python train.py --n_layer=9 --d_mlp=1280 --norm_place="pre" --norm_eps=1e-05 --qk_norm=false --init_std_up=0.0278 --optimizer="adam_variant" --lr=0.00147 --beta2=0.99 --schedule="wsd" --decay_fraction=0.87 --seq_len=1024 --steps=6995
Each number is 128 + 24 x the weight over its row's rms, rounded and kept within 0 to 255. Layers, rows and columns count from 0. The size above them is the row's rms in percent of the matrix's.

# layer 5 attention value, 320x320, rms 0.0219, rows 191-226, columns 256-287
size [ 90  95  86  92  94 101  93  91  96  94  89  97  91  96  89  92  91  95  92  94  94  91  95  89  89  91  89  95  96  87  92  94  95 120 110 110]
[[123 135  96 134 137 159 144 128 172 117 129 101 137 126 124 120 122 112 166 114 130 128 169 127 121 111 180 101 140  89 171 143]
 [136 138 103 129 162  94  98 150  91 163 140 101 148 166 153 131 131 162 123 102  97  87 128 118  83 124 155 138 135 131 149 125]
 [122 143 126 159 106 172 177 137  83 151 100 108 122 128 126 117 175 111 176 173 109  92 115 102 128 139 115 161 145 162 119 124]
 [169 136 119 120 142 115 138 136 119  82  78  98 112 163 104  78 106 156 136 142 132 125 126 118 113 126 145 102  99  81 172 133]
 [110 101 121 140 170 106 140 152 103 183 124 114 114 116 117 144 134 135  94 162 140 182 113 144 134 151 168 151 121 136 112 118]
 [ 98 133 152 138 113 185 119  82 142 112  83 114 188 123 153 114 147 117 171 145 137  78 137 141 153 114 102 103 131 159  98 102]
 [166 146 125 120 150  84 103 107 131 116  94 107 100 124 143 111 130 116 110 141  88  88 119 185 114 165 136 136 106 142 180 146]
 [111 174 131 103 130 154 101 135 101 124 137 162 108 102 146 166 154 111 120 144 131 135 139  96 181 104 171 138 116 100  89 147]
 [148 148 133  82 141  87 172 121 153 137 135 151 144 139 116 143 120 110 132 141 103 159 149 117 144 112 150  96 134 134 103 120]
 [133 120 115  78 146  69 118 133  96  90 143 107 111 122 130 154  88  67  94 139 148 136 159 111  78  93 112  85 134 141 148 124]
 [159 143 123 144 149 136 117 152 149 158  83  85 156 142  95  89 125 141 116 131 128 121 106 144 131 138 116 142 102 116 120 115]
 [138 102 141 133 130 147 162 140 116 118 132 136 124 157 158 151 120 140 107 156 102 179  83 119 151 128 139 141 127  83  95 153]
 [157 123 172 168 149 154 125 148 101 149 136 112 147 152 117 125 124 108  96 107  90 128 159 126 113 159 141  97 103 119 145 153]
 [156 146 137 136 158 140 119 107 112 131  99 140  80  95 107 154 138 162 118 116 136 151 107 130 161 101  83 149 150 149 140 157]
 [135 158 130 115 115 105 118 142 105  82 126 116 134 129 105 113 115 131 150 102 108  62 143 136 118 146  95 127 155  87 161 126]
 [121 118  89 121 135 123 104 132 144  80  82 128 137 128 109 116 105 129 201 155 141 115 173 103 124 115 121 131 138 109 134 152]
 [109 107 131 120 151 154  80 147 133 131  57 166 125 133 141 103 100  86 118  84 145 107 137 112 104  74 123 118 152 121 142  95]
 [159  86 107 128 151 114 152 143 151 152  97 137 135 103 122 144 115 127 161 130 121 109  95 117 146 127 138  78 133 143 127 101]
 [122 168 148 157 131 110 142 131 150 144 130 124 109 144 117 143 117 146  84 157 107 120 136 100 134 179 101 134 139 102 115 125]
 [106 139 139 140 155 200 137  97 134 115 123 104 110 147 136 146 137 171 138 124 112 100 106 151 107 150 149 166 145 103 106 119]
 [114  97 121 127 137 137 131 135 120 105 117 123 110 163 145 130 120  86 155 148 152 108 130 120 146 129  89 132 128 175 138 120]
 [125 181 174 165 150 104 135 123 120 151 191 116 140 157 115 135 116 159 125 121  85 106 149 149 108 117 166 168 136 158 138 154]
 [157 122 107 162 110 121 116 146  70 152 132 157 106 138 134 147 117 119 169  95 129 142 128 141 108 163 155 183 154 144 130 118]
 [ 94 100 125 135 113 144 128 113 140 105 136 112 107 134  85 136 123 151 140 117 122  96 126 156  76 145 122  93 102 113 154  92]
 [119 100 113 105  85  70 131 106 143 128 174 128 135 135 121 124  90 125 133 145 134 137 139 126 142 159 162 130 122 149 133 159]
 [138 151 144 145 110 104 112 106 130  96 128 122  92  98 157 166  96 128 179 152 134 124 105  93 164 113 108 121 151 149 166 115]
 [150 129 121 170  95 150 143 122 113 120 115 146 129 143 123 118 107 147 137 139 115 107 153  94  96 114 182 115 145 126 118 112]
 [151  93 155 178 129 115 163 113 140 118 103 152  99 106 136  91 151 103 180 120 145 127 135 100 126 160 142 116 126  81  91 115]
 [ 93 114  99 126 150 125 141 148 104 173  97 125 124 123 131 104 115  77 121 125 120 128 100 120 116  92 125 124 145 165 165 105]
 [186 114 113 130 117 104 143  97 133 148 124 122 107  98 118 185 114 160 124 114 144 141 100 134 111 159  89 142  98 181 105 130]
 [142 139  88 129 142 178 115 140 158 146 132 119 148 153  88 135 122 153 116 133 156 141 136 125 155 125 139 140 129 151 117 133]
 [143 134  96 170 128 159 142  92  93  91 166 160  76 148 131 102  90 148 109 131 123 166 155 121 149 145 144 109 113 125 129 119]
 [114  80  84 135 141 125  98 157  98 119 144 122 132 143 128 115 153  71  92 155 102 149 169 141 100 113 135 146 124 121 181 111]
 [150 124  92 109 145 115 123 123 152 108 150 122 131  95 170 128 141  91 180 145 120 147 119 120 129 100 138 144 151 143 127 123]
 [ 92 200 149 117 141 125 123 135 185 156 149 120 130 142 138 120 150 111 115 129 155 110 144 144  90 141 115 102 152 170 126 128]
 [160 118 151 137 106 164 121 123 158 111  93 135 137 165 120  96 107 100 146  85 124 141 128 125 100 150 153  93  87  97  77 117]]
# layer 5 attention output (transposed), 320x320, rms 0.0353, rows 191-226, columns 256-287
size [ 86  92  83  84  91  97  92  88  89  96  83  91  88  92  85  90  86  89  91  84  87  85  91  85  84  91  87  94  92  81  89  91  93 127 110 114]
[[134  93 128 126 132  97 155 124  98 101 117 128 125 128 148 116 164 131  79 138 105 133  86 176 125 126 116 148 108 157 118 127]
 [101 119 121 138  99 142 139  91 169 106  79 135 107  85 127 138 111 121 137 135 165 167 117 154 155 120 117 100 109 111  93 159]
 [145 108 137  80 163  93  89 157 175 130 154 157 156 130 146 145  94 130 104 102 111 176 127 144 108 125 146  61 135  97 134 129]
 [129  99 107 122  89 131 116 143 139 170 125 128 125 126 200 144 131 115 146 131 113 167 133 143 122 132 105 142 147 122 134 114]
 [158 138 128 129 122 133 158  95 138  96 124 162 140 131 139 111 120 132 165 144 114  89 156 142 134 139 116 126 134 114 171 135]
 [158  91  99 102 122  89 145 154 111 176 142 139 106 114 113 131 118 142 104 119 110 180 128 123 114 129 129 174 134  95 171 121]
 [ 95 121 106 143 124 164 114 140 141 139 164 151 164 117 137 118 124 123 153 127 163 150 120 109 131 102 116 162 153 126 105 112]
 [123 102 135 164 111 115 170 145 163 102 145 128 134 159  99 115 106 166 158  93 136 127 118 164  79 136  86 121 114 150 155 126]
 [109  93 117 177 113 153  81  91 107 124 123 130 105 107 135 135 144 131 153 112 140 125  96 137 109 133 125 131 119 115 164 129]
 [120 150 149 183 116 143 113  87 144 151 119 125 133 126 128 123 158 173 134 131 109 143 101 106 135 147 150 168 131 109 117 154]
 [118 134 143 131 130 130 111  83 119 114 139 137 121 125 166 150 130 114 151 142 128 156 151 131 156 120 133 125 165 134 140 117]
 [116 174 105 124 127  98  85 114 157 136 120 139 142 123 124  93 138 132 127 134 131  59 145 127 127 146 124  94 147 165 147  68]
 [123 118  84  88 108 116 114 100 154 131 107 153 132 120 117 137 119 174 150 146 134 133  98 119 115 121 107 142 133 118 114  94]
 [105 123 143 119 112 114 126 122 156  94 147  93 178 123 143 124 143 102 140 154  99 119 148 120 130 143 159 116 133 117 130 100]
 [ 89  98 134 139 128 160 145 135 125 155 121 171 121 125 136 167 144 130 128 148 171 174 115 103 133 117 138 134 111 155  77 167]
 [144 143 165 150 121 137 161 118 108 135 147 132 120 126 186 119 156 121  96 115 113 164  84 159 133 113 177 148 145 139 129  85]
 [141 146 126 137 129  86 160  69 168 101 147 105 156 127  95 160 167 177 125 193 102 160 129 153 151 174 123 102 110 142 117 122]
 [112 156 137 124 119 146 119  77  89  67 144 111 102 139 124 107 130 102  78 133 175 121 136 141 126 123 116 186 134 126 108 139]
 [114  98 117 115 126 134  88 127 108 125 113 126 125 128 141 114 132  93 197 112 161 128 112 155 121  62 150 144 129 140 119 137]
 [133 122 140 119 100  75 114 156 145 142 122 138 140 120 138 110  97  83 161 131 110 163 132 118 126 111 105  92 111 133 137 129]
 [123 166 135 142 149 146 137 140 115 154 148 136 145  83  95 108 127 169  98 115 121 124 126 118 122 126 137 156 136  95 101 108]
 [139  61 119 106 118 150 115 123 140 127  88 143  88  96 119 150 144 130 126 132 180 163 112 159 130 112 126  85  82 103 145 159]
 [ 84 138 165 117 133 136 121 100 148 118 119 128 178  87  96 110 125 131 136 143 101 127 160 128 122  82 104  83  91 122 129 159]
 [153 146  93 145 118 132 123 120 123 135 116 193 147 119 171 102 115 105 130 156 117 169 109 129 132 113 126 185 124 170  78 125]
 [126 173 154 153 134 156 108 101 103 130 101 134 132 111 180 139 154 148 103 103 117 123 146 130 130  75 116 126 146 125 120 118]
 [ 89 126  98 135 146 161 127 146 123 118 139 106 152 137 119  82 137 139 117 100 107 156 109 152 109 123 146 103 160 102 114 136]
 [103 154 127 105 139 108 113 129 135 139 128 136 145 126 144 152 151  95 127 130 115 123 119 117 161 175 110 162 138 135 131  85]
 [134 168 124  65  99 125 110 140 122 133 125  78 165 136 129 153 138 124  68 138 138 120 128 140 120 118 111 147 128 145 164 136]
 [150 144 127 137  84 121 112 128 140  81 141 144 120 110 139 177 119 159 117 142 103 169 172 133 120 167 122 120 132 116  93 141]
 [ 78 146 153 113 129 150 122 165  80 115 162 139 147 113 127  59 144 112 114 115 119 112 169 112 156 104 134 100 145 103 148 137]
 [130 107 165 146 125  86 144 167 120 127 134 131 113 108 162 113 113 106 151 128  83 106 147 124 134 119 157 124 114 112 129 118]
 [110 132 148  90 116 108 113 159 165 159 116  95 176 114 104 137 170 118 121 118 148  91 102 173 117 106 130 151 136 135 179 133]
 [137 158 179 148 105 157 155 115 182 141 113 133 116 150 143 151  93 147 141 126 133 122  99 144 164 160 144 107 172 124  64 130]
 [126 109 174 132 127 111 124 102 146 122 136  82 149 123  85 152 154 144 153 155 154 119 127  84 126 138 113 133 115 141 130 100]
 [129 128  92 148 105  94 137 129 135 100  98 106 128 152 127 148 136 148  96 142 113  75 112 147 149 139 173 129 104  83 107 158]
 [121 126  96 144 108 140 172 133 114 120 159 133 121 116 110 118 116 103 127 168 162 139 159 161 114 144 156 109 134  93 138 171]]
# layer 5 attention query, 320x320, rms 0.0305, rows 192-255, columns 256-287
size [ 81  80  85  84  83  81  83  79  83  82  73  77  80  78  80  91  80  83  83  86  82  87  86  81  83  84  81  80  80  81  83  84 122 109 107 109 115 108 102 123 126 119 113 108 108 112 115 114 104 103 114 117 120 116 127 114 108 100 118 106 118 115 113 112]
[[111 127 114 124 135  92 141 141 141 105 154 107 143 156 108 132 142 113 132 111 104 144 151 179  78 155 156 143 142 108 114 108]
 [158 113 114 148 150 139 160 112 127 103 137  90 119 150 165  93 127 136 138  92 131 154 101 165  91 122 146 130 100 134 120 139]
 [124 140 123 152 109 111 133 121 134 112 154 115 135 151 142 162 135 124 133 132 122 142 101 125 108 125 101 137 140 150 151 121]
 [127  67 112 101 174 111 101 122 141  92 100 112  96 157 130  94 122 110 112 126 140 118 118 119 146  92 112 141  81  73 133  98]
 [135 141 138 161 158 164 101 112 115 100 141 143 136 139 105 146 171 133 132 130 137 134 124 147 127 150 115 181 123 145 130 130]
 [137 136  83  83 143 102 163  91 124 144 127 104 136 121 141 171 133 129 163 100 123  96 120 144 105 120 164 150 120 123 175 144]
 [192 123 147 124 156 120 130 137 150 124 150 109 109 142 155 140 144 124 127 152 119 129 147 109 140 153 145 134  87 139 113 160]
 [120 100 127 134 138 120 133 109 147 153 119 137 103 129 136 173 161 114 145 146 152 151 131 133 142 145 120 186 143 165 148 118]
 [174 139 125 104 135  94 162 150 179 116 114 173 118 154  81 128 100 135 145 124 113 150 128 150 119 137 107 107 118 117 121 156]
 [168 145 157 136 112 103 131 117 120  85 115 138 146 134 168 130 148  71 124 165 126 130 125 134 119 169 132 117 138 128  81 164]
 [138 111 100 141 103 178  94 147  98 146 166 110 139 153 138  96 135 114  94 109 115 103 140 140  87 124 125 102 137 146 135 132]
 [170  90 147  83 148  96 139 163 115 184  86 170 148 114 141 128 134 105 151 138 133 126 128 157 133 114 133 124 129 140 129 110]
 [ 93 134 116 163 136 143 117  98 117 195 119 111 156 174 122 114 156 123 139  96 122 113  95 165 144  97 150 159 102 112 127 121]
 [157 115 115 138 135 112 135 137  93 147 162 157 145 125 158 104 126 118 142 145 119 147 133 123 141 106 138 127 143 105 123 154]
 [148 138  78 132 122 132 136  96 186  96  97 134 133 109 107 144 125 169 140 137 132 158 112 172 146 159 137 128 127 115  81  99]
 [108 114 128 133 127 145 140 170 105 157 123 138 168 102 149 183 111 157  93 109 123 125 132 110 121 136 166  73 177 115 147 156]
 [134  72  97 129 167  96  74 120 116 136 130 139 105 134 141 107  89 119  74 125 109 112 103 128 108 119 143 126 133 125 138 110]
 [118 133 139 137  97 144 171  88 183 146 124 109 170  78 149 164 170 125 146 138 159 159 149 130 154 137 139 107 118 101  94 136]
 [131 112 152 148  50 160 115  92 141 135  86 118 127 150 129 155 119 180  76 132 123 136 105 149 134  99 134 154 143 102  84 155]
 [118 123 114 155 125  88 115 145 104 127 106 160 137  90 150 133 132 153 166 105  72 146 143 107 122 164 109 133 109  82 136 162]
 [103 123 116 129 115 112 151 122  98  88 150  87 142 134 101 140 114 156  89 172 137 147 153 123 135 111 146 147 106 142 179 137]
 [114 138 139 152 173 138 132 107 156 158 132 129  98 126 138 114 101 186  98 106 170 131 116 123 126 111 149 115 118 113 108 111]
 [124 152 131  96 112 161 123 105 102 149 148 139  90  88  85 114 143 141  85 136 142 132 117 148 109  89 150 133 135 110 140 171]
 [ 66 166 166 171 146 112 108 130 145 140 119 130 126 138 148 122 139 116 141 108 122  50 106 166 164 145  88  91 101  85  92 142]
 [117 137 135 158 151 109 140 121 107 114 200 100 156 149 146 118  97 107  86 112 119 158 151 101 120 175 150  77 120 134 104 123]
 [119 132 144 131  90 137 115 133 132 127 100 186 104 143 113 124 102 147 111 154 145 124  85 121 145 140 153 122 102 137 108 155]
 [ 93 137 134 149 112 151 140  97 120  83 158  91  88 177 142 164 143 152 142 130 138  98 125 126 124 107 157 149 132 161 160 125]
 [ 96 127 112  98  99  53 143 137 165 101 111 167 148 141 134 155 120 131 135 131 175 112 151 131 140 138 125 161 148 161  95 124]
 [110 156 151 160 124 123 127 113 143 102 139  96 162 112 128 112 116 133 114 101 130 123 120 121 134 139 138 152 117 135 152 134]
 [150 156 162 144 154 114 145 142 122 142 125 123 143 178 130  96  90 123  84 110 113 104 126 113  97 100 127 124 149 138 117 111]
 [ 90 182 112 117 167 129 139 121 153  99 151 112 159 105 140 130 159 133 134 132 121  98 132 140 105 107 159 127 149 137 118  90]
 [143 122 132  76 136 148  99 117 129 145 163 100 145 156 150 144 124 163 120 114 149 128 121 130 157 109 125 106 146 139 154 110]
 [129 157 112 159 115 181 130 110 104 101 142  94 131 144 171 105 182 125 138 141 154 122 119 150 161  89 154 166 127 139 135 111]
 [ 94 150 124 115  93 118 132 122 131 106 109 130 172  93 157 149 173 153 108 129 116 117 138 160 118 148 123 148 101 102 122 134]
 [101 115 163 146 126 151 115 114 104 141 120 132 127  80 155 140 173 138 127 133  97 143 132 116 127 135 178 130 138 104 141 142]
 [123 129 156 125  96 151 130 112 115 144 126 109 118 144  98 130 143 100 110 129 117  77 150 125 138 137 145  85  94  87 122 128]
 [105 100 138 116 120 131 151 109 147 149 140 114 128 133 108 133 136 138 117 145 149 148 147 127 137 125 127 135  63 145 131 170]
 [161 121 142 117 157 142 157 116  81 129 135 118 157 116 139 148 162 131 159  76 106 115 142 147 125 135 116 142 122 141 128 105]
 [168 144 117 100 107 129 107 113 139 133 125 134 127  87 145 138 140 152  83 132  99 160 142 123 145 142 121 105 109  82 132 118]
 [134 143  69 112 138 125 165 139 119 139 112 138 154 108 136 118 119 156 122 137 151 150 112  91 102 122 143 105  93 114 137 145]
 [ 85 141 123 144 126 142 130 151  99 151 171 124 162 114 113 133 147 133  94  83 134 122 100 132  92  87 123 153 148 136 139 140]
 [100 104  98 116 132 124 153 154 176  92 114 159 195 129 122 153 129  91 132 131 131 168 129 119 126 103 121 115  96 143  91 167]
 [109 131 179  95 128 158 134 127 124 105 156 104 126 157 123 132 115 146 121 136 150 122 101 125 125  97 172  78 147 108 157 147]
 [114 155 137 124 150 121 109 147 170 154  95 123 143 134 120 102 105 178 115 109 133 117 140  96 123 167 157  63 151 120 121 112]
 [108 135 128 145  97 177 129 125 120 140 139 165 127 135  91 129 134 117 105 129  91 131  96 157  84 100 104 119 117 170 111 141]
 [104 167 145 122 146  98 125  91 135 125 123 164 178 146 116 140  87 133 103 130 110  82 129  62 141 135  99 132  89 158 148 148]
 [161 143 111 135 117 136 133 140 133 154 171 155 128 156 111 142  68 102  66 126 128 138 142  96  96 183 118 127 156 104 110 157]
 [ 91 132 124 112 156 150 101  99 151 138 145  88 134 116 130 123 100 112 133 101 126 127 144 132 148 118 139 100 139 127 163 155]
 [108 120 112 142 108 109 148 117 125 102 167 115 103 166 107 147 143 132 183 133 159 157  95 150 163 164 115 125 125 157 124 105]
 [ 92 128 107 138 118 130 130 114 118 144 107 124 114 100  97 120 120 105 114 107 124 129 141 145 161 179  75 116 140 155 132 124]
 [144  86 145 117 115  97 144 210 103 115  92 109 153 103 142 149 122 103 148 114  70 139 170  88 100 162 142 113 106 129 161 141]
 [139 109 106 118  88  94 154 169 120 113 144 109 170 111 139 167  82 109 141 125 110 145 149 108 126  95  88 144 135 140 139  95]
 [129 121 125 122 108 128 123 135 141 110 132 138 123 136 111  89 114 140 143 159 121 141 132  90 172  84 115 137 116 144 133 102]
 [136 128 144 132 102 160 151 130 100 122 138 144 150 153 116 133 110  99 122 119 119 165 162 112 106 137 122 101  94 151 156 157]
 [159  85 140 131 119 143 111 168 131 167 110 125 124 114 130 153 136 127 151 159  90 146 144 121 171  98 121  79 107 120 117 130]
 [162 102 132 118  94 108 101 147  97 154 118 150 113 119 121  89 128 110 150 132 119 133 102 158 147 100 141 149 119 124 163 147]
 [ 99 131 122 132 113  98  86 130 137 146 143 158 118 115  93 131 114 133 100 124 156 104 113 166 131 143  93 131 142 140 125  87]
 [ 85 148 163 143 177 124 128  97 144 113 161 161 163 128 121 103 121 154 128  83 142  92 108 137 123 139 132 113 117 124 133 139]
 [157 132 110 126  93 112 113 136 121 111 124 114 138 140 145 151 147 142  88 171 155 136  96 118 153 115 127 174 144 126 131  96]
 [131 128 161 111 149 142 108 110 121 125 121 160 146 162 141 149 137 124 128 101 105 143 116 104 129 171 139 112  88 166 131 132]
 [140 164 127 199 128 161 111 141 145 110 102 135 137 129 133 163 139 101 134 140 138 123 103  70 170 139 122 142 104 138  78 132]
 [ 96  78 122 136  79 165 117 170  85 117 105 124 152 121 128 122 131 106 107 100 102  79 155 127 125 117 103 122 156 159 149 125]
 [113 125 133 191 100 142 191 101  97 144 113 159 153  75 138 106  88 129 128 131 124 169 155 119 129 137 141 141 150 142 104 143]
 [132 125 139 105 104 110 134 152 121 107 148 125 130 117 132 119 125  94 121 130 107 127 191 108 145 129 130  74 150 119 131 113]]
# layer 5 attention key, 320x320, rms 0.0282, rows 192-255, columns 256-287
size [ 84  89  88  88  84  91  89  85  92  87  81  86  86  86  81  95  85  86  91  90  91  88  91  87  89  87  87  83  88  85  94  87 116 109 109 113 115  98 101 118 110 120 111 109 112 109 116 104 105 115 116 103 120 120 115 106 114 108 118 109 114 110 105 115]
[[128 101 148 125 127 111 134 143 162 126 152 106 130 148 109 146 141 137 144 110 117 140 112 178  98 151 154 158 167 165 124 143]
 [150 106 132 156 172 158 168 128 140  98 133 128 115 178 165 106 161 113 151  93 112 154  75 132 108 108 183 112 116 138 126 133]
 [136 139 116 142  94 134 150  91  99 115 139 115 160 137 139 126 140 162 123 135 134 163  91  93 120 144 135 141 148 154 166 102]
 [137  69 107 114 131 124 132 106 160 101 107 108  92 103 146 111 127 133 117 121 120 136 143 118 173 114 137 107 104  66 135 100]
 [144 135  98 147 154 120 133 101 142 121 134 132  92 138 135 147 128  98 145 139 146 145 121 161 141 147 141 171 135 160 131 176]
 [119 111  89 114 154 114 120 153 134 146 134 126 121 116  98 159 125 112 133 123 134  88 124 131 117  92 133 171  98 130 140 124]
 [142  97 152 135 109 118 117 154 101 106 134 125  99 146 167 163 128 115 141 136 122 129 120  90 119 128 168 139 125 142 106 128]
 [127 101 126 115 159 124 130  66 134 119 144 147  96 146 127 141 153 106 132 134 153 136 136 151 135 142  98 182  91 101 116 147]
 [136 156 121 100 179 105 125 141 169 133  95 165  93 170 120 119  53 131  88 134 124 132 164 149 124 123 102 116 113 156 103 124]
 [166 154 138 136 126  88 130 126 141  71 103 149  92 136 161 150 117 119 111 176 137 135 160 126 117 139 155 105 170 141  82 142]
 [139 137  90 154  89 128  75 138 115 154 140  93 114 144 128  86 155  83 120 109 103 111 144 155 112 121 151  82 132 171 144 136]
 [145  95 140  74 156 132 153 159 137 127 100 164 129 108 165 136 100 138 111 115 146 137 135 133  99  83 152 127 127 126 140  90]
 [131 111  88 154  91 113 125 108 139 149 112 111 141 160 133 115 146 107 152 179 125 127 125 166 116  99  96 158 101 117 110 141]
 [146 133 144 142 131 108 139 100 117 154 156 144 156  92 118 108  98  89  84 132 113 185 107 128 131 116 147 124  96 122 111 143]
 [154 144 109 140 139 140 106  65 150 123 101 139 145 129 104 126 130 185 145 148 132 150  98 127 135 167 107 103 124 127 108  85]
 [111  99 147 115 132 193 138 155 131 191 118 121 170 124 107 138  95 165 116  89 129  90  87  98 114 136 141  77 126 116 167 102]
 [165  89 121 104 129 116  95 122 124 145 157 145  98 138 140 102 117 129 119 113 135 109  71 124  93 137 145 125 132 163 147 104]
 [160 128 106 131  98 149 131 109 164 127 135 120 175  81 122 182 169 105 131 151 142 134 132  95 108 113 112 112 105 101  91 143]
 [118 122 158 145 106 132 134 106  99 109  65 150 123 177 116 178 143 169  85 139 142 126 139 162 163  89 128 165 166 108  81 113]
 [100 117 129 130 133  91 150 164 109 124 121 116 116  52 152 140 134 144 120 120  98 105 138 114 138 109 132 138 111  92 141 129]
 [109  89 153 107 146 132 145 115  86 133 145  97 129 144 120 118 125 161 138 141 113 134 131 132 161 136 147 120 126 151 176 127]
 [133 150 129 141 133 154 149  82 127 136 132 135 120 148  90 103 126 148  97 101 134 124  85 157 103 157 162  68 146 139 119  98]
 [ 95 144 109 123  82 161 135 100  93 121 122 168 124 113  74 111 134 127  87 122 139 128 135 163 111 103 156 128 117 127 124 166]
 [ 73 146 173 175 151 109 117 106 167 115 118 112 152 126 147  93 120 124 131 110 125  74 100 149 129 128 101  83 124 106 105 130]
 [142 123 137 145 162 103 145 120 140 123 157 115 129 166 167 115 110 126  87 136 144 161 136 130 136 148 171  94 156 146 109 153]
 [114 145 116 125 116 113 112  83 124 103 101 172 109 175 139 157  88 162 109 149 162 116 125 139 160 128 141 117 143 109 111 113]
 [132 142 130 165 127 171  96 102 118 126 128  65 103 165 128 146 163 162 149 102 108 122 114 141 130 159 122 133 151 121 165  90]
 [ 79 124  81 120 110  94 146 141 166 102 107 204 140 135 140 154  99 107 120 115 177 133 123 147 113 117 107 164  93 157  94 142]
 [137 124 164 160 137 128 129 117 137 117 133  89 158 111  98 103 120 168 136 104 123  80 128 134 137 156 139 152 149 145 140 130]
 [146 166 166 119 107 104 179 130 148 123 152 124 168 167 166 146 105 142  63  96 114 118 157 128  92 110 116 134 156 117 112 116]
 [115 163 115 142 180 124 158  89 146 120 169 109 160 131 139 121 121  93 112 135 120  78  96 154 109 107 148 125  87 133 137 136]
 [145 124 138 104 130 132 136 104 140 171 152 103 120 123 136 139 158 134 145 148 165  92 153 148 164 115 140  83 159 131 156  78]
 [138 144  85 166 159 137 123 102 114 123 121 134 127 128 141 101 167 126 147 162 167 149  90 130 129  99 133 140 122 135 147 116]
 [125 131 141 145 106 123 113 101 144  93 140 110 170 123 132 138 122  83 123 118 153 136 126 157 116 105 122 155 104 147 123 123]
 [121 120 114 149 100 176  85 143 126  99  91 119 133 158 141 129 149 158 145 159 132 132 151 141 129  80 149 133 121 144 116 137]
 [ 94 127 173 151  86 151 100 100 146 130 116 124 107 161 102 172 168 116 151 137 156  82 152 114 128 137 129  80 114 118  98 149]
 [126  97 138 145 128  64 103 139 122 108 125 103 143 147 122 127 173 177 143 151 193 125 157 132 137  92 136 119 122 127 151 108]
 [167 120 152 119 106 142 134 132 126  93 106 131 136 130 155 193 151 222 149 139 167 130 135 140 124 124 140 121 151 149 152 138]
 [115 154  93  89 126 112 112 117 150 132 133 142 128 124 127 165 129 117 103 141 147 120 107 139 102 113 141 115 116 114 119 114]
 [127 144 109 147  96 112 168 110 151 160 157  98 150  91 161 151 107 123 142 149 147 122 104 131 150 129 140 109 128 121 130  99]
 [124 124  80 168 137 142  72 130 113 135 158 138 136 126 128 103 165 134  98 137  61 133 124 134 117 132 131 175 133 146  94 178]
 [111 132 158 130 103 144 103 158 140 118  98 130 138 106 151 136 143 132 131 149 124 118 166 140 134  88 126 127 125 159 125 130]
 [ 74 147 145 105 181 113 172 131 110 132 144 121 134 149  95 111 129 142 125 123 115  93 101 125 123 118 132 139 140 115 148 144]
 [113 136 122  91 186  93  91 111 140 117 120 135 124 138 131  95  98 164 102 105 102 148 126 113 146 136 126  73 153 133 105 117]
 [121 113  93 165  30 133 106 138 118 154 144 131 140 120 143 152 114  88 130 105 123 158 119 140 118 102 111 146 113 146 109 112]
 [133 148 117 149 123 118 161 123 115 127 149 107 144 136 130 120 147 163 119 101 130 138 125 133 151 143 113 200 128 147 182 107]
 [120 156  97 104 107 121 134 108 155 162 161 145 163 158 107 163 107  99 110  82 125 117 165 128 127 144 135 125 161 123  78 115]
 [106 144  65 118 172  81  85  92 147  71 128 102 123 135 126  90  85 142 140 119 130  97 125 115 130 133 108 117 153  99 128 165]
 [120  79 139 151 126 108 136 126 142 143 116 123 116 119  89 114 113 155  96 123 143 121 119  89 134 170  89 127 129 137 112 147]
 [157 152 100 142 116 123  71 105 107 146  79 133 139 165 126  96 109 103 132 140 171 143 151 115 130 116  84 113 114 140 126 125]
 [121 118 160 160 113 136 120 197 112 124 137 103 150  93 143 133 126 131 117 120  64  97 159 141  99 138 128 134 139 104 131 100]
 [169 118  98 105 140 132 121 175  95  65 123 102 143 110  97 145 101 114 147  69  92 100 167 125  96 123  93 128 142 123 130 127]
 [146 132  98 122 120 141 145 130 127  97 136 150 111 128 115  98 137 122  81 133 108 131 127  89 127 101 106 148 124 113 157 117]
 [123 114 103 144 108  99 161 122 124 114 124 130 150 139 117 111 106 143 152 120 164 160 139 130 127 130 100 117 122 110 135 142]
 [146 128 171 116 126 126 131 173 151 135  94 139 118 120 137 159 119 139  99 127 121 124 121 127 131 130 142  65 142 156 135 137]
 [132 119 177 105  83 126 148 177 133 170 121 121 131 171 120 149 149 107 168 185 165 125 111 120 134 140 116 142 157 154 130  87]
 [139 120 147 114  98 149  96 100 135 123 129 140 121 160 105  98 105 107 103 128 147 156 135 135 173 147 121 127 108 115 143 100]
 [135 122  77 135 114 162 137 119 132  63 131 133 143 160 144 118 101 130 166 124 204 146 138 117 174 109 161 148 140 119 121 100]
 [149 124 136 107  93 126 160 108 176 126 156 130 147 123 127 137 141  88 111 130 108 134 153  86 156 153 116 113 115 115 110 133]
 [ 94 119 109 170  70 162 129 137 164 131 125 137 168 128 142 187 129 162 150 150 163 112 164 151 171 161 138 154 146 147 115 107]
 [121 148  94 167 166 139 101 165 140 161 116 142 149  87 123 162 145 108 108  93 133  98 129 132  79 148  99 154 121 128  52 150]
 [ 93  85 137 140 130 123 131 133  92 133 106 118 159  91 147  83 144 114 116  79  93 114 134 108  98 121 121 105 129 120 116 132]
 [130  98 143 123 105 144 137 136 126 129 105 123 165 126 161 122  80 119 100 141  91 129 139 106 143 142 151 156 118  90 134 150]
 [118 128 112  97 113 109 112 150 139 120 100 118 157 134 146 125  96 158 137 150 139  62 163 116 148 120 111  90 137  84 120 118]]